Each number is 128 + 32 x the weight over its row's rms, rounded and kept within 0 to 255. Layers, rows and columns count from 0. The size above them is the row's rms in percent of the matrix's.

# layer 10 attention output (transposed), 512x512, rms 0.0806, rows 186-191, columns 256-383
size [119 110 119 114 113 115]
[[167 114 120 165  93 128 146 133 127 162 159 167 194 125 181  98 184 114 132 104 126 159 105 167 130 186 128 105  81 128 149 179 153  29  89 142 115  90  86 130 101 156 146 129  72  97  98 160 101 149  98 129 133 113 150 129  88 121 138  79 158 121 115 139 124 193 172 100 110 100 135 119  80 118 145  91 137 101 146 140  94 181 157 145 133 121 190 160 126 153 174 187 152  94 103 168 148 211  71 134 187 137 119 105 126 149 128  64 122 146 170  85 112 118 116 140  99 154 108 136 144  77 157 127 108 132 143  94]
 [179 143 172 128  96 129 174 155 161  50 124 158 195 148 154 175 105  83 155 184 122  86 136 136 100  78 126 134 170 159  90 176 124 151  98 103 163 146  79  71 114 137 161 104 156 111 124 108 130  94 123 138 109  68 196 109 126 127  74 115 109 111 169 122  94 174 178 165 166  99  92 152  86 156 161 180 142 153  61 134 203 106 171  87 138  96 178  74 170 133 149 109 172  98 160 183 155 128 141 109 104 127 153 125 157 193  47 120 106 150 147 141  53 134 112  70 116 180 177 142 112 138 139 123 100 118 111 162]
 [182 112 114  95 156 113 149 173  89 141 106  97 101  68 177 178  61 136 147 140 153 126 159 123  75 148 130 115 202  76 116 140 101 133 138  89  74 133 148 151 116 130 204  94 125 166 168 134 148 155 138 129 105 176 100 130 137 124 138 126 170 109 134 134  94  92 117 152 195 135 119 126 120 136 112 126 123 126  77 173 125 169  99 197  62 135  99 125 127 128 170 132 138 145  97 161 150 118  92 132 192 131 187 116  89 113  96 144  96 102 124 139 107 129  70 176 111 139 109 214  89 114 140 107 165 117  98  85]
 [100 144 140  66 127 104 125  81 160 120 116 155 125 119 137 121 139  94 156 140 166 172 107 141  65 140  98 133 171 137 104 135 115 139 137 126 149  81 119  99 171 102 108  99 152 149 174 115 156 120 195  89 118 121  93 103 159 141 126  80 171 124 174  63 138 164 125 133 112 108  75 103 155 150 163 174 129 146  86 105 146  85  87 138 100 113 148 191 135  56 184 139 199  96 105 104 155 147 108 149 188 175 165 107 132 178 130 104  83 170 150  93 160 106 110  67 121  21 104 133  94 124 142 121 102 104 194 140]
 [193  83 133 116 108 123 123  63 132  95 174 177 120  99 122 120 101 208 142 102  98 136 114 163 148 150 119 143 136 165 166 116 115 125  79 123  85 135 141 132 161 138 120 149 166  76 143 107  84 162 128 127 116  73 169 121 128 115 118 171 131 125 133 133 145 169  90 107 172 112  89 128 154  81  99 114  78  95 157 190 123 129 139 105 123 112  59  93 165  60 106 103 210 127 135  87 136  93 135 103 160 112 151  99 122 105 190 146 179 149 118 154  58 135 133 126 114 131 145 132 146 177 107 137 151 123 100 186]
 [113 192 156 141 177 101 131 124  70 105 150 134 136 137 113 168 138 167 180 153  92 135 155 202 162 149 115 112 119 207 126  39 160 129 178 170 134 154 105  94 115 154 120 122 115  88  93 127 104 184 128  98 171 106 132 123 143  78  96 109  93 124  78 103  93  84 209 126 173 140 186 115 123 125 172 173 158 166 154 132 151 155 166 157 127 151 133  93 135 112 169 168 143  69 140 186 182 170  98 131 131 144 103 103 152 137 176 182 109 104  63 136 135 138 152 148 109 107 130 150 123 141 129 151  85 130  85  68]]
# layer 10 attention value, 512x512, rms 0.0619, rows 187-191, columns 256-383
size [114 121 122 110 116]
[[144 141 127 136 135 112 108 127 144 125  70 152  81 116 152 147 150 117 181 136  86 128  85 122 159 162  90 131 153 159 166 106 133 147 131 120 147 145  90  87 108 113 101 132 122 127  97 166  93 125 125 125 144  88  93 121 115 153 124  71  77 109 182 105 132 160 132  58 114 131 136 105 121 174 103 108 177 128  90  92 119 103 137  97 209 176  87 147  83 103  92 146 135 124  77 200 121  95  91  76 131 184 150 196 185  92 176  83  82 152  66 138 161 134 129 163  84  88 121 176 131 105  43  65 148 121 131 143]
 [185  62 116  73 131 142 147  60 103 136 119  30 145  90 105 120 112 106 144  86  93 152 153 166 169 162 147 110 156 142 129  99  96 179 147 107 135 115 113 144 102  91 112 147 104 165 168 130 120 145 156 153 129 194 104  98 119 102 148 142 122 142 122 122 145 136 122 109 113 169 120 134  80 154 174 121 187 142 107 100 119 154 115 117 136 194 104 134 126 157 143 118 118 118  45  79  72  75 160 165 131  39  84 144 139 138 214  71 144 167 130 174 161 105 124 119  40  71  94  92  91 145 206 161 121 138 129 144]
 [179 132 162 121 135  98 145 143  98 179 171 102 115 208 142  84  91 170 127 119 111 104 145 128 122 138 151 117 162  92 123 156  95 126 161 164  34  99 133 107 125 128 106  99 160 109 139 136  78 140 178  98 159 177 116 152 132 177 173 147 116 113  97 131 177 170 141  90 178 142 139 132 100 145 138 132 108 152  94 101 125 146 135 117 101 147 147 144 101  66 130 106 110 150  77 135 101 115 137 139 168 173 108 145 100 102 102 151 113 141 119  76 102  52  94 167 151 127 135 142 100  94  82 145 146 141  82 148]
 [ 85  61 168 148 163  88 193 140 115 139 184 141 206 127 184 150  71 108  91 108 170 117 139 149 172 162 148 109 117 115 172 127 180 116 100 197 138  38  92 145 124 124 147 128 103 134 119 110 128 157 108  85 149 161 130  66 100 117 124 139 153  91 122 106 142 103 148 103 111 139 153 188  70  51  88 106 202 135 186 157 119 129 104 138 170 116 175 146 115 116 145  64 115 175  82 197  93 144  94 131  96 175 142 177 127 148 132  55 108 151 114  52  73 150 103 125 144 154 138  93 174 171 139 143 148 123 104  91]
 [ 94 109 113  90 106 186 147 165 149 125 144 165 140 147 130 128 218 137  57 140  91 143 119  73 166 123  88 139 117 100 173 153 188 225  90 122 100  55 136 200  92 134 111 166 105 139 111 118 157 121 106  99  74  82  87 101 123 109 120  81 115  98  96  60 158 189 154 131 161  93 100 146 110 114  44  78  78 172 167 155 149 169 109 136 166 119 116 154 104  85  97 150 135  93 125 174 137 106 127 186 185 156 115  94  93 172 152 141 105 144  76 108 136  92  79 137  82 160 143 105 141 111 174 131 170 151 112 146]]
# layer 10 attention query, 512x512, rms 0.0499, rows 192-213, columns 256-383
size [102 109  69  90 101 107  91  90 106  98  83  93  97 107  92  98  92  99 104  99  91 106]
[[169 114 116 209 115 174 161  58 143  71 152 165 118 148  57 102 135 154 176 123 143 115 161 121 160 111  70 156 136 112 163  87 157 105 159 122 117  50 180  89 175 147 119 190  99  75  99 101 133 154 208 110 162 114 134 110  93 140 101 128 144 149 128 158 137 120  87 105 113 136  97 104 129 138 137  83 195 146 114 110 132 103 129 101 157  98   9 147  98 146  84 142  69 102 152 136 188 142 151 169 177 108 140  95 131 177 109  86 174 111 173 103 138  89 117 137  90 156 181  99 144 133 141 107 130 137 115  96]
 [ 78 148 124  75 198 123 137 118 126 161 120 117 120 114  92  77  90 138 106  89  94 110  71 109 128 189 131 114 150 117 124 167  83 146 188 127 145 129 136  89 124 178 145 111  97  90 138  96 103 141  65 108 122 183 138 165  68 108 102  87 146 150  99 134  87 141 169 127 119 177 147 188 111 123 118 172  70 124 106 144 105 109 160  81 124 146 119 108 125 137  95 117 124 123  99 155 169 147  55 111 143 148 122  89 117 128 113  92 154  55 137 110 135 131  43 106 129  79  33 123 150 162 110 109 169 108 150  88]
 [113  97 103 102 191 118 133 109 119 112  78 166 133  95 174 138  77 148 105 101 115 186 157 199 134 103 105 106 139 100 109 126 101  68 151 157 125 165  65 124  80 131 177 125 160  55 155 118 121  94  42 127 147 105  77 134 114 115 157 177  65 122 127  86 120 125 185  82 128 129 133 145 135 123  61 128 127 114 110 107 191 146 130  83 103 130 113 137 139 113 193 139 173  77 135 155  89  93 179 154 179  91  98 169 126  87 149 146 112 103 124 114 158  88 118 134 137 123 123 133  85 176 145 165 169  94 141 120]
 [156 115 171 139 148  64 154  88  62 136 105 173 127 133  83 102 111 168 144 121 177 149  71 144 163  99 128 139 178 132 138 111  87 188 171 153 144 163  68  93 117 161 152 128 152 142 133 132 106  67  91 140 124 161  98 118 152 101 122 119 117 144 130  47 118  98 163 146  94 174 169 195 146 133 118 137 125 160 125 155 144 129 168 132 199 112 170 165 158  86  92  92 139 105 123  56  94 121  46 162 119 100  96  51 149 148 120 187  84 137 127 132  83 126 109 139 125 127  26 124 119 125 150 104 140  95 141 131]
 [ 75 109 145 107 118 105 167 133  54 153 108 117 136 132 134 153 118 135 134 137 131 152 119  99 139 105 109 154 156 169 115 136  62 155 157 113 174 115 117 160 117 205 130 172  97  78 167 141 106 157  94 114 116 229 162 118 151 118 104 136  83  85 129 137 112 137 109 168 131 123 123 161 196  97 131 124 104 194 124 153 171 144 139 146  84  45  77 207 108 134 103 122  98  77  97 101 113 192 112 141 139  72  99 133 163 115 155 170  85 113 140 157 156 127  79 101 106 134  52 171 124 155 161 177 127  84 146 132]
 [151 167 106 170 128 124 112  84 173 179  65 180 155 168  71  78 189 122 105 138 117  79  92 104 160 120  96 157 130 146 122 101  98 174 163 155 156 135 151 127 162 106 158 147 171 103 138 127 134 183  92 143  98 125 131 143 105 128 117 162 148 151 132 151 100 160 187 116  55 160 134 142 122  58 155 185 173 134  86 125 153 151 130 132 203 116 120 132 160 125 183 143 137 152  89 122 140 143  78 122 218 118  85 128  90  98  59 127 147 140 141  91  66 134 114 122 142 104 145  99 127 108  98 128 125 127  40 144]
 [ 96 107 110 166 111 152 165  57 116 121  97 132 152 206 125  83 196 141 128 136 164 136 166  62 100 133 100 173  78 137 151  62 102 116 129  91 139 178 144 112 172 125 110 146 118 112 131 137 179 113 118  78  76 169 140 139 111 132 171 172  48  82 122 163  89 113 108 102 107 178 123 132 115 106 160 150 151 145 139 151  98 105  94  71 179  86  95 201 123 147 143 153  85 127 134 103 134 171 117 146 172  74  96  87 137 135 120 125 113 140 175 140 108  94 155 156 110 141 111 147 201 123 133  78 152 124  96 156]
 [111  91 183 117  83 105 104 144  98 154 127  85 167 114 108 150 153 117  78 111 108 144 147 101 112 134 127 121 144 179 106 136  63 193 158 122 199 157  97 159 155 137 122 139 130 161 123 147 169 152 102 147 148 181 136 132 131 153 123 141 118 123  96 144  82  76 136 108 123 164 145 101 117 113 182  83 120 146  88 154 149 117  99 142 102 145 143  87 107 140  53 157  92 120 105 110 164 184 112 110 121 105 167 119 168 149 127 131  89 197 105 192  84 144 103 156 132 128 136 172 103 106 149 130 104 120 148 102]
 [151 152 167  83 101 159 117 205 121 127 154 122 115 156 168 160 121 120 120 158 131 185 146 147 118 159 138 176 136 142 116 118 168 150 108  87 163 196 132 154 108 112 149 109 109 163 104 117 202  77 120 188 146 145 122 105 147 112 127 130 143  89 136 165 143 148 101 122 130 103 145 125 105 175  88 204 156 107 153 173 114 146  94 185  95 135 223 120 131 112 112 188 184 137  84 110 139  66  94  93  59 155 169  80 173 132  99 155  91 166 127 114 130 225  85  93 138 142 146 142 145 107  97 153 169 158 170 157]
 [143 145 162 109 134 117 152 120 102 135 172 174 174 166 123 111  82 147 171 151 128  94 131 134 145 139  98 156 139 123 143  98 107 220 117 118 122 171 128 126 125 138 135 119 161 150 111 178 122 123 109 119  78 157 121 131 175 122 136 103 115 132 107 145 106 119  82 124  71 148 162 108 140 154  83 166 131 196  97 164 169 106 101 152 115 159 121 125 159 173  85 134 154  93  94  73 124 133  49 163 147  55 151 122 165 138  94 151 104 148 127 135 102 179  92 123 136 139 155 110 137  46 116 159 158  98 104 102]
 [123 131 155 137 167 167 151  98 118 153  94  97 100 125 112 110 162  47  89  97 132 104 134  75 137 159 124 111 105 183 103 130 102 143 155 129 108 102 127  90 152 130 109 169 109 137  67 114 162 138 152 106 194 128 120 111  61 147 118 153 162 119  83 129  77 128 129 108 130 185 107 114 112 141 175 113 137 121 106 104  81 109 158  96  92 111  75  81 148 134  84 156  59 248 138 106 231 179 105 104 147 162 198  96  74 138  43  89 148  67 132 143 137 147  45 180  82  76 122 121 130 121 147 102  89 168 127  84]
 [ 57 142  92 138 118 167 161  38 125 118  91 144 139 157  83  47 107 120 132 160 139  77 143 114 130 101 108 135  95 164 133 129 136 137 151 146 153 135 162 122 155 126 128 115 126 130 125 154 136 185 120  79  75 175 153 123 103 114 154 156 134 101 108 178  89 123 119 112  88 192 126 133 150  89 117 187 153 125  89  98  94  89 160 156 117 110  48 131 195 175 123 118 100 128 149 171 170 164  81 189 166  96 134 139 167 109  92  76 175  90 133 100 128 106 123 132 122 109 152  80 185  83 112 148 178  91 135 137]
 [106 115 170 148 119 164 128 165 206  95 113 160 115 120 170 137 136 100 126 130  98 114 166 108 116 111 126 110 106 159  95 185 123 120 128  78 147 140 141 123 151 131 136 133 108 130 127 107 102 137 201 138 170 113 170  90 150 132 123  78 145 154 141 170 161 130  95 183 136 118 106 107 150 133 186 105 198 109 243 154  87 163  85 120  61 125  89  81  88 140 119 136 140 134 126 117 138 123 141 165 158 146 118  90  77 171  87 176 119 146 160 100 137 127 107 145  68  54 135 198 117 123 112 117 137 194 145 132]
 [215  78 121 120 136  78 155 148  75 110 121 137  94 106 159 184 163 115 123 123 161  85 134 161 154 105  77 161 105 115 121  98 172  74 120 126 127  84 157 142  67 157  89 120  99 124 171 166 101 100 187  87 146 101 114 149 145 119 118 143 128  95 148 145  94 129 130 143 170  90  89 102 162  60 134 102 100 114 136 108 173 171 144 115 120  57 119 180 158 129 179 138 127  94 140  88 118 167 168  76 102 141  96 119 145 102 108 154  96 153 154 150 159 117 128 152 109 141 146 144 115 169 171 117  96 165 135 150]
 [160 118 165  82 134 127 190 169 134 179 111 123 101  95 179 111 131  84 110  76  96 205 136 108 167 190 149 131 151 116 114 145  74 114 100 126 146 121 142 130 121 186 117 143  85  79 119  55 143 165  67 165 181 178 122 129  88 141 123 179  91  77 100 159  45 121 166 139 185 115 173 168 130 118 165 157  40 108 111  53 168 111  86 121 115 102  60 132  88  99 149 137 113 194  79 142 130 164 138  96 148 102 154 141 138 113  98 128 113 119 103 118 166 157  51  95 128 142  74 179  74 149 139 221 141 183 129 160]
 [195 157 181 102 105 150 143 191 130 109 119  86 168 120 162 151 174 109 133 152 100 108 176 140 100 132  59 154 105  49  83 164 150  93 106  84 120 145 149 156  76 107 117 146 110  63 127 107 166 158 149 139 134 145  95 119 182 127  70 152 136 106 104 172 112 109 131 118 104  99 105 117 139 113 118  98 147 146 129 137 165 100  42 101  88 114 108 129  69 172 142 176 117 128  94  93 154 150 140 104 119 168 145 167 107  85  97 135 124 154 137 166 155 171 115  76 114 173 176 169 111 181 127 177  96 154 122 193]
 [134 112 136  87 192 140 202 159 129 115 134  88 151 115 150 126 143  85  96  90 106  74 140 108 115 118 125 132 115 103 132 166 133 117 104 148  94 132 134 156 105 131 128 111 129 102 171 133 100 144 124  80 128 118 199 184 141 105 130 159 127 123  98 124 117 145 139 102 160 122  65 121  98 105 161 119  96 148 101  86 167 164 137 127  43 123 112 131 160 150 196 120 160 152 137 145 132 175  87  64 108 122 120 210 135  47 159 113 137  90 119 137 107 132  59 128 144 114 117 125 102  91 109 187 155 162 123 133]
 [154  65 112 142 156 156 163  59 171 116 116 139  70 144 111 171 144 119 100  92 142  99 142 130 183 176  94 155 141 153  97 143 126 117 163 124 118 115 163  65  99 159 135 203 107 131 134 132 111 111 166 130 171  94 130 166  64 141 123  99 108 170  89 153 104 121 139 172 128 123  95 118 172  84 152  90 165 108 128 131 153 123 112 134 151  89  51 167 165  91 104 106  76 203 167 123 146 157 165 113 182 143 175 104 110 132  92 147  96 163 204 116 160  93 115  98  93 100 162 114 151  93 131 104 122 122 106 116]
 [204 172 150 175 131 118 184  97 134  91 112 128 170 110 198 143 165 110 172 152 129 150 140  85 123 132 117 155 130 125 139 141 155  92  75 129 109 103 124 108 142 171 112 151 119 100 157 123  88 177 157 128 119 146 151 150 141  73  86 163  86 130  89 148 102 173  89 191 143  74 145 132 122 151 112 149  74 122 134  83 185 141  59 124 115 119  49 118 137 125 152 100  96 163  51 162 152 116 101 140 125 135 138 160 151  87 162 127 141  99 119 165 128 123 128 135 146 174 133 104  83 158 109 144 145 171  94 150]
 [137  43 156 155  84 118 150 173  61 144 123  99  87 107 131 187  93 127 123 132 114 159 161 130 146 136 128 127 123 136 114 113  88 159 137  90 136 148 124 186 102 170 116 124 107 119 130  96 142 101 116 152 158 133 129 153 200 136 102 117 151  94 181 134 122  99 100 126 174 103  93 119 146 143 128 145 141 125 152 190 174 143 153 134 115 110 134 149  64 130  86 181 145  30 124 131 108 158 157 122 128  91  95 124 185 151 144 187 104 186 114 162 128 139  95 145 105 174  90 188 128 142 128 126 141 130 194 129]
 [118 134 122 106 104 148 146 146 143 145  81 108 139 110 154 123 150 101 107  74  93 171 148  91 140 136 154  94 121  91 127 163 103  96 146 138 154  79 130 115 138 140 140 150  69  49 123 100 106 180 133 100 159 113 145 117  97 163  81 187 104 125  94 131  90 135 122 152 148  85 121 155 137 139 176 100 121 130 121  36 119 144 115 110  86  67  24 105 115 105 140 101 102 194  93 146 160 166 145 121 154 138 163 156 106 100 123  74 142  61 123 149 156 110  90  83 153 112 150 114 122 115 124 169 125 148 152 133]
 [190  96  80 120 159 150 133 135 108  73 119  96  68 157 175 115 174 163 107 122 105 123 133 121 117 106  91 145 123 104  97 164 152 107 111  90  98 163  94 178  98 113  79 106 108  80  95  39 176 168 133  99 177  94 138 103 148 112 173 108 184 127 178 187 217 116 177  90 164 154 128  94  52 157 115 124 158  76 126  84 153 101 132 168  80 156  97 165 133 106 199 195 169 137 112 130 145 121 155  76 196 127 153 193 132  58 131 134 138 155 123 154 171 110 111 115 111 175 145 147 149 158  99 108 186 114 152 158]]
# layer 10 attention key, 512x512, rms 0.0484, rows 192-212, columns 256-383
size [101 106  78  91  98 101  93  93 106  99  83  93  98 110  82 100 100  97 102  95  84]
[[145 136 133 152 120 188 157  90 106 108 111 131 151 194 148  74  88 151 159  89  75 151 140 136 107 104  97 181 124 127 138 160 134 106 113 110 141 128 155 187 170 123 112 165  80  88 117 155 131 125  91 128  92 142 148 135 114  35 132 123 171  91 122 158  95 134 119  88 132 151 162 169 121 161 141 136 189 122 193 103 148 130 140 193 156  76 133 143  37 153 156 154 171  64 167  58 154  91 123 154 113 118 129 157 108 121 102  73  95 156 174 123 131 148 153 112 122 165 185 134 155 143 142 156 162 127 109  71]
 [142 136  89 102 122 118 140 176 137 104  86  34 138 132  86 144 132 101 170 160  50  98  99 110 109 152 115  88 113 113 132 119 124 108 136  62 146 135 172 118  90 228  98 137 109 102 144 106 157 141 186  55 172 101 102 133 102 163 117 115 134 152 158 138 176 131 117 124 139 159 103 146 120 111 140 111 154 114 126 118 155 151 125  73 115 102  89 147 185 185 122 128 123 126 140 139 164 172  89 154 139 138  65 101 115 198 127 129 159 116 142 130 159 143 102  52  83 150 126  89 183  72  76 131 161 133 139 102]
 [146 108 142 114  73 101 104  96 111 169 109 134 175  36 144 112  92 162 136 200 139 119 143 192 126 151  88 144 166 137 195 101 165 104 102 106 154 165 126 111 128 112 108 106 115  96 195 137 142 143 124 147  76 140 102  89  92 142 144 180 105 141 140 114  97 143  99  82  97  97  83 168 136 147 114 146 177 120 132  52 131 137 203 122 163 168  95  99  89 143 130  79 141 132 132 176  86 177 144  99 145 149 127 162 129 121  82 103 105  45 102 161 171 144  83 124 139 101 138  65  64 163 100 119 128  97 168 143]
 [139 141 175  96 122 123 152 105  93 131  88 145 198  94 107  94  70 176 130 123 166 113 128 158 112  98 124 201 187 161 136 101 188 155 110 157 103  90  80 160 128 113  91 154 124 173 121  80 108  78 216 144 128 121 113 100 186 127 155 182 143 160 118  72 202 118 115 127 129 142 167 125 121 104 119 145 152 137 104 176 132 128 196  84 163  85 128 145 153 137 131 152 189 119 158 102 126 136 108 154 136 153 144  89 127 117  95  92 170 161 125 125  78 128 141 150 114 182  69  57 144  64 133  93 118 157 131 169]
 [ 96 123 127 132 163  62 131 166 127 129 103 125 161  92 106 174 152 176 152 151 195  69 138 123 177 142 147 156 129 110 146 127 110 142 126 105 140  77 120 195  50 172  96 165  47 150 129 103 127 104 201 125 145 134 113 124 181 121 134 170 138 106  85 131 147 148  51 170 128  81 109 108 113 134 120 126 134  88 136 188 154 142 171 147 153  69  38 177 116 131 138 134 136 114 152 129 115 183 153 168  73  81  60  90 177 198 129 143  62 137 137 142 116  66 146 145 114 144  53  81 125  24 107 152 102 129  73 171]
 [171 150 153 115  86  81 134 119 117 128 101  95  88 103 153  72 152 127  70  94 119 150 130 108 168 142 131 166 134 173 169 111 121 205 144 147 113  79 109 186 151 105 153 150 115 113 164 135 164 170  98 134  99 136 124 197 147 122 133 133 140 140  69  99  85 112  91  97 176 126 136 121 105 152 181 142 119 125 143  82 119 108 133 124 147  90  97 125 141 108 142  94 130 106 184 110 198 129  43 147 151  88 125  96 138 140 154  75 173 114 147 144 163 125 117 120  63  78 138 150 111  99  96  94 169 153  86 128]
 [171 207 140 187 146 147 187 125  94 110 111 120  99 123 117  76 181 193 165  54 147 119 145 104 106 133 125 156  73  73 105  81 105 142 122 134 128 134 123 142 186 115 107 141 113 114 108 166 115 134  96 203 105 175 158 160 136 122 126 114 108   2 112 157  97  91  62 142 139 187  78 158 135 159 156  80 147 149 149 149 122  89 104 169 158  53 121 119 132  92 160 158 163 126 171 136 140 129 150 145  85  95 128 148 119 138 103 125 140 179 176  86  75  92 119 146 158 189 100 156 151 115 127  90 139 130  78 133]
 [ 80 148 124 147 180 102 169 191 121  52 148  65 135 155 131 157 148 109  95  90 164 135 135  94 190 136 161 112 145 153  46 141 103 148 101 189 118 139  61 159 124 120 153 177 160 176  54 110 160 142 115 139 128 122 199 142 137 132 112  87 135 125  93 150 114 105 172 195 189 118 150  99 106 110 123 122  76 173 146 188 187 127  85 113 107 128  94 160 172  97  89 132  98 111 108 139 158 131 148  96 130  99 143 125 154 179 201 160 113 197 132 118 107  77 169 139 105 108 109 134 165  43 109 146 136 162 111 132]
 [111 165 179 153 115 184 157 167 157 125 203 163 103 160  89 173 155 107  88 109 163 165 125 125  97 139 138 126 140 209 127 141 130 142 205 148 144  88 150  91 131 143 142  96 158 134 127 108 136 124 142 144 191 171 104  89 232 119 146 107 138 122 122 148 147 108 143 150 156 131 173  98 133 124  72 149 126  96  73 247 108 155  53 126 120 102 165 121 186 130 144 159 100 124 101  64 139 119 160 130 102 133 153 102 153 149 124  94 103 202 105 105  79 206  89  76 131 158 116 179 140 145 105 119 132 164 156 156]
 [ 88 115 162 102 150  99 191 187 112 152 168 126 131 119 116  92  88 126 105 128 177 136 127 100 106 132 148 204 132 162  38 100 103 148 140 140  87 100 111 163 154 139  73 111 101 143 111 159 116 122 157 176 118 186 155 164 193 120 154 120 129 105 111 117 148 149 148 143 159  97 187 110 130 118 115 143  80 128 148 168 169  87 132 129 143  63  95 122 126 142 184 156 128 106 136 144 172 147 140 126  82 109 169 123 184  99 136  74 104 165 131 142 102 103 166 137 102 173 114 125 152 105 122 165 153 156  32 150]
 [128 137  89 152 149 169 154 174 119  32 131  69  81 225 128 151 169  98 122  94  90 154 110 100 146 134 111 103 153 139  95 125 127 115  90 100 171 147  98 124 117 136 119 165 162 165  76 115 149 132  80  83 135 123 146 163 140 132 167  83 140 117 121 130  91 135 165 179 205 171 157  69 101  95 114 103  98 165 148 206 123 141  49  74  82 123 120 133 190 102 159 145  68 113  95 124 161  96  94 104 142 110 142 139 136 118 175 167 166 119 172 110 111 137 142 117  83 123 131 142 144 100 110  92 145 131 132 117]
 [145 175  84 143  89 121 114 136 110  69 126  70 102 161 137  85 153 102 158  87  95 143 101  81 105 101 151 118  81  93  92 139  77 150 145 101 158 140 131 136 161 163  91 131  84  82 100 167 173 119 103 109 129 186 170 201 122 116 130  86 154  45 146 123  73 131 175 139 159 152  94 215 147 121 125 134 146  89 133  99 133  82 106 156 143  66 106  83 124 117 160 110 152  86 135 182 155 100  67 180 104  80 122 131 158 106 174  88 161 126 153 127 147  62  95 129  81  97 170 171 166 151 115 175 139 157 124 107]
 [100  82 148 167 161 165 163  94 175 186 142 176  74  83  96 178 142  53 121 114 148 167 145 145 143 100 160 145 136 135  87 179 111 179 114 133 113 159 167 169  98 149 151  18 115 100 103  93 131 124 192 143 185 102 167 106 144 118 145  93 116 165 170 114 124 134 168 168 120 128 125  76 115 133 190 139 102 133 161 151 110 131  90 145  85 126 134 107  45 112 147 160 117 129 131 101  97  82 159 120 139 132 140  83 134 122 105 174  81 115  99 116 120 161 131 129 110 104 144  78  91 167  89 127  71 120 119 109]
 [119  89  98 112 178 101  92 107 121 143 123 141 105 123 143 157 123 103 147 170 162  74 131 176 193 101 108 123 160  67 155 118 137 114 117 147 110 113 126 158  82 113 103 162 185 212 153 117  72 119 117  84 113 117  65 119 129 107  86 180  78 177 114 129  76 151 107 145 117 110  84  94  64  94 144 155  73 132 143 158 177 175 193  89 138 164 116 218 158  92 143 152  91 109 128 129 175 175 150 108 115 133 109 180 168 119 114 148 102 155 147 156  97 127 157 139 131 103 110 169 114 141 155  77 134  96 107 174]
 [127  61 133 151  84  86 122 158 154 157 116 135 163  99 131 125 132 176 188 178 129  95 129 120 155 192  78 116 137 114 194  85 177  86  99  86 195 146 158 101 109 166 113 141 119 139 193 136 156 178 148  75 123 114  91 111 119 190 117 155 143 134 121 119 123 146  78 128  98 116 102 115 108 111 151 161 165  86 129  99 105 152 149 151 138 140  95 127 113 141 135 146  98 138 133 152 142 177 129 116  97 101  98 101 162 172  87 135  61  43  95 159 138 156 111  96 133 149 146 102  93 111 117 140 154  77 126 143]
 [148 113 149 150 127 105 191 187 178 141 137 124  91 106 151 147 156 158  60 129 141  85 161 169 161 148  66 166 117 122 170  90 145 133 106 131 111 144 159 134  80 138 181 151 106 104 188 131 127 194  66 151 121 146  98  96 159 110  58 154 140 143  75 135  91 141  99 122 139  99  90  87  85 131 116 150  88 111  86 110 131 136  93 119  92 175 103 148 112 147 103 136  99  88 129 124 114 155 173  71  81 115 135 146 150 125 118 161  46 168 101 156 139 135 135 151  82  45 112 196 100 190  66  93  99  80 117 163]
 [ 92  72  90 132 143  58 132 166 155  95 154 131 123  69 135 110 167  93 123 143 131  83 140  64 158 153 153 110 103  94 147 112 106 132 139 104 116 160  93 212  78 141 127 131 159 174 212 116 119 173 100 134  97  96 127 190 110 107 103 143 109 218 115 128  70 147 136 125 128  63  46 144  48 149 112 141  65 114 165 122 160 137  97 132 113 149  48  79 153 153  89  96  73  98 135 212 159 119  65 105 102  95 176 162 157 125 191 173 134  48 101 122 180  93 147 137  99  78 103 119 135  59  86  95 136 204  73 123]
 [ 89 169 144  93 139 157 100  96 110  90 132  88  55 202 129 165  99 101 103 149 123 111 115 225 180  98 123 168 209 162  66 134  94  92  92  77 144 130 149 126 133 140  98 164 120 129 145 138  82 152  98  78 123 135 154 150 149 153 194 104  90 116 121 148 156 171 125 129 171 110 171  69 127 121 132 117 158 145 149 132 119 170 150  99  99  80 119 189 152 135 144 117 126 153 112 132 134 127  84 130 141 134 129 154  78  89  45 129 104 163 177 110 114 135 161  93 151 184 154 172 133  83 154 113 175 125  88 147]
 [168 112 114 177 106 132  91 112 140  78  99 130 117 175 139 112 161 130 164 112  96 136  75  64  92 178  91  86  95 107 162 126 136 104 121  44 119 131  79 149 122 164 119 146  92 139 117 147 126 173 132  66 160 148  73 181 123 101  91 177 151 134  75 144 127 172 132  99 126 151 117 127 159 183 100 153 133 110 140  67 125 108 145 156 131 108  90  92 126 170 130 144 129 138 151 138 118  32 137 166  76 123 153 122  94  76 129  99  90  79 137 140 109 152 101 147 176 164 196 134 137 133  96 168  98 122  88 116]
 [103  78 195 121 157 102 215 158 141 163 123 115 186  79 176 153 103 147 117 129 196 114 151 150 194 133 124 134 169 103 107 117 141 165 111 215 138 112  87 205 135  71 142 179 145 186  91 103 142 134 128 156  86 127 129 111 154  94 114 110 121  73 121 142 162 101 121 167 146  83 150 113 111 143 101 173 111 108 159 167 191 156 138 131 171 143  70 178 103 102 110 109 102  84 181  96 131 144 202 109 118  72 117 163 170 173 132 166  71 197 128 161  98  94 173 124 136 175  81  82 101  80  83 131 149 129 124 166]
 [140  98  92 162  98  84 110 190 132 114  99 140 143 122 108 156 152 138 141 200  98 143  98 127 144 159 103 108 145 122 177 159 141 103 110  64 215 166 184 131  66 185  98 116 110 131 214 139 134 157 158  53 125 116 120 107 108 167 104 153 143 125 136 110 108 135  90  96 106  93  71 139 104 151 131 150 159  81 110 101  99 125 128 125 117 120  93 104 103 156 107 114 136 125  97 158 136 117 106 145  75 152 109  77 123 133 134 127  94  18 117 157 146 108 125  94 174 142 159  85  79 128  96 153 135  86 171 130]]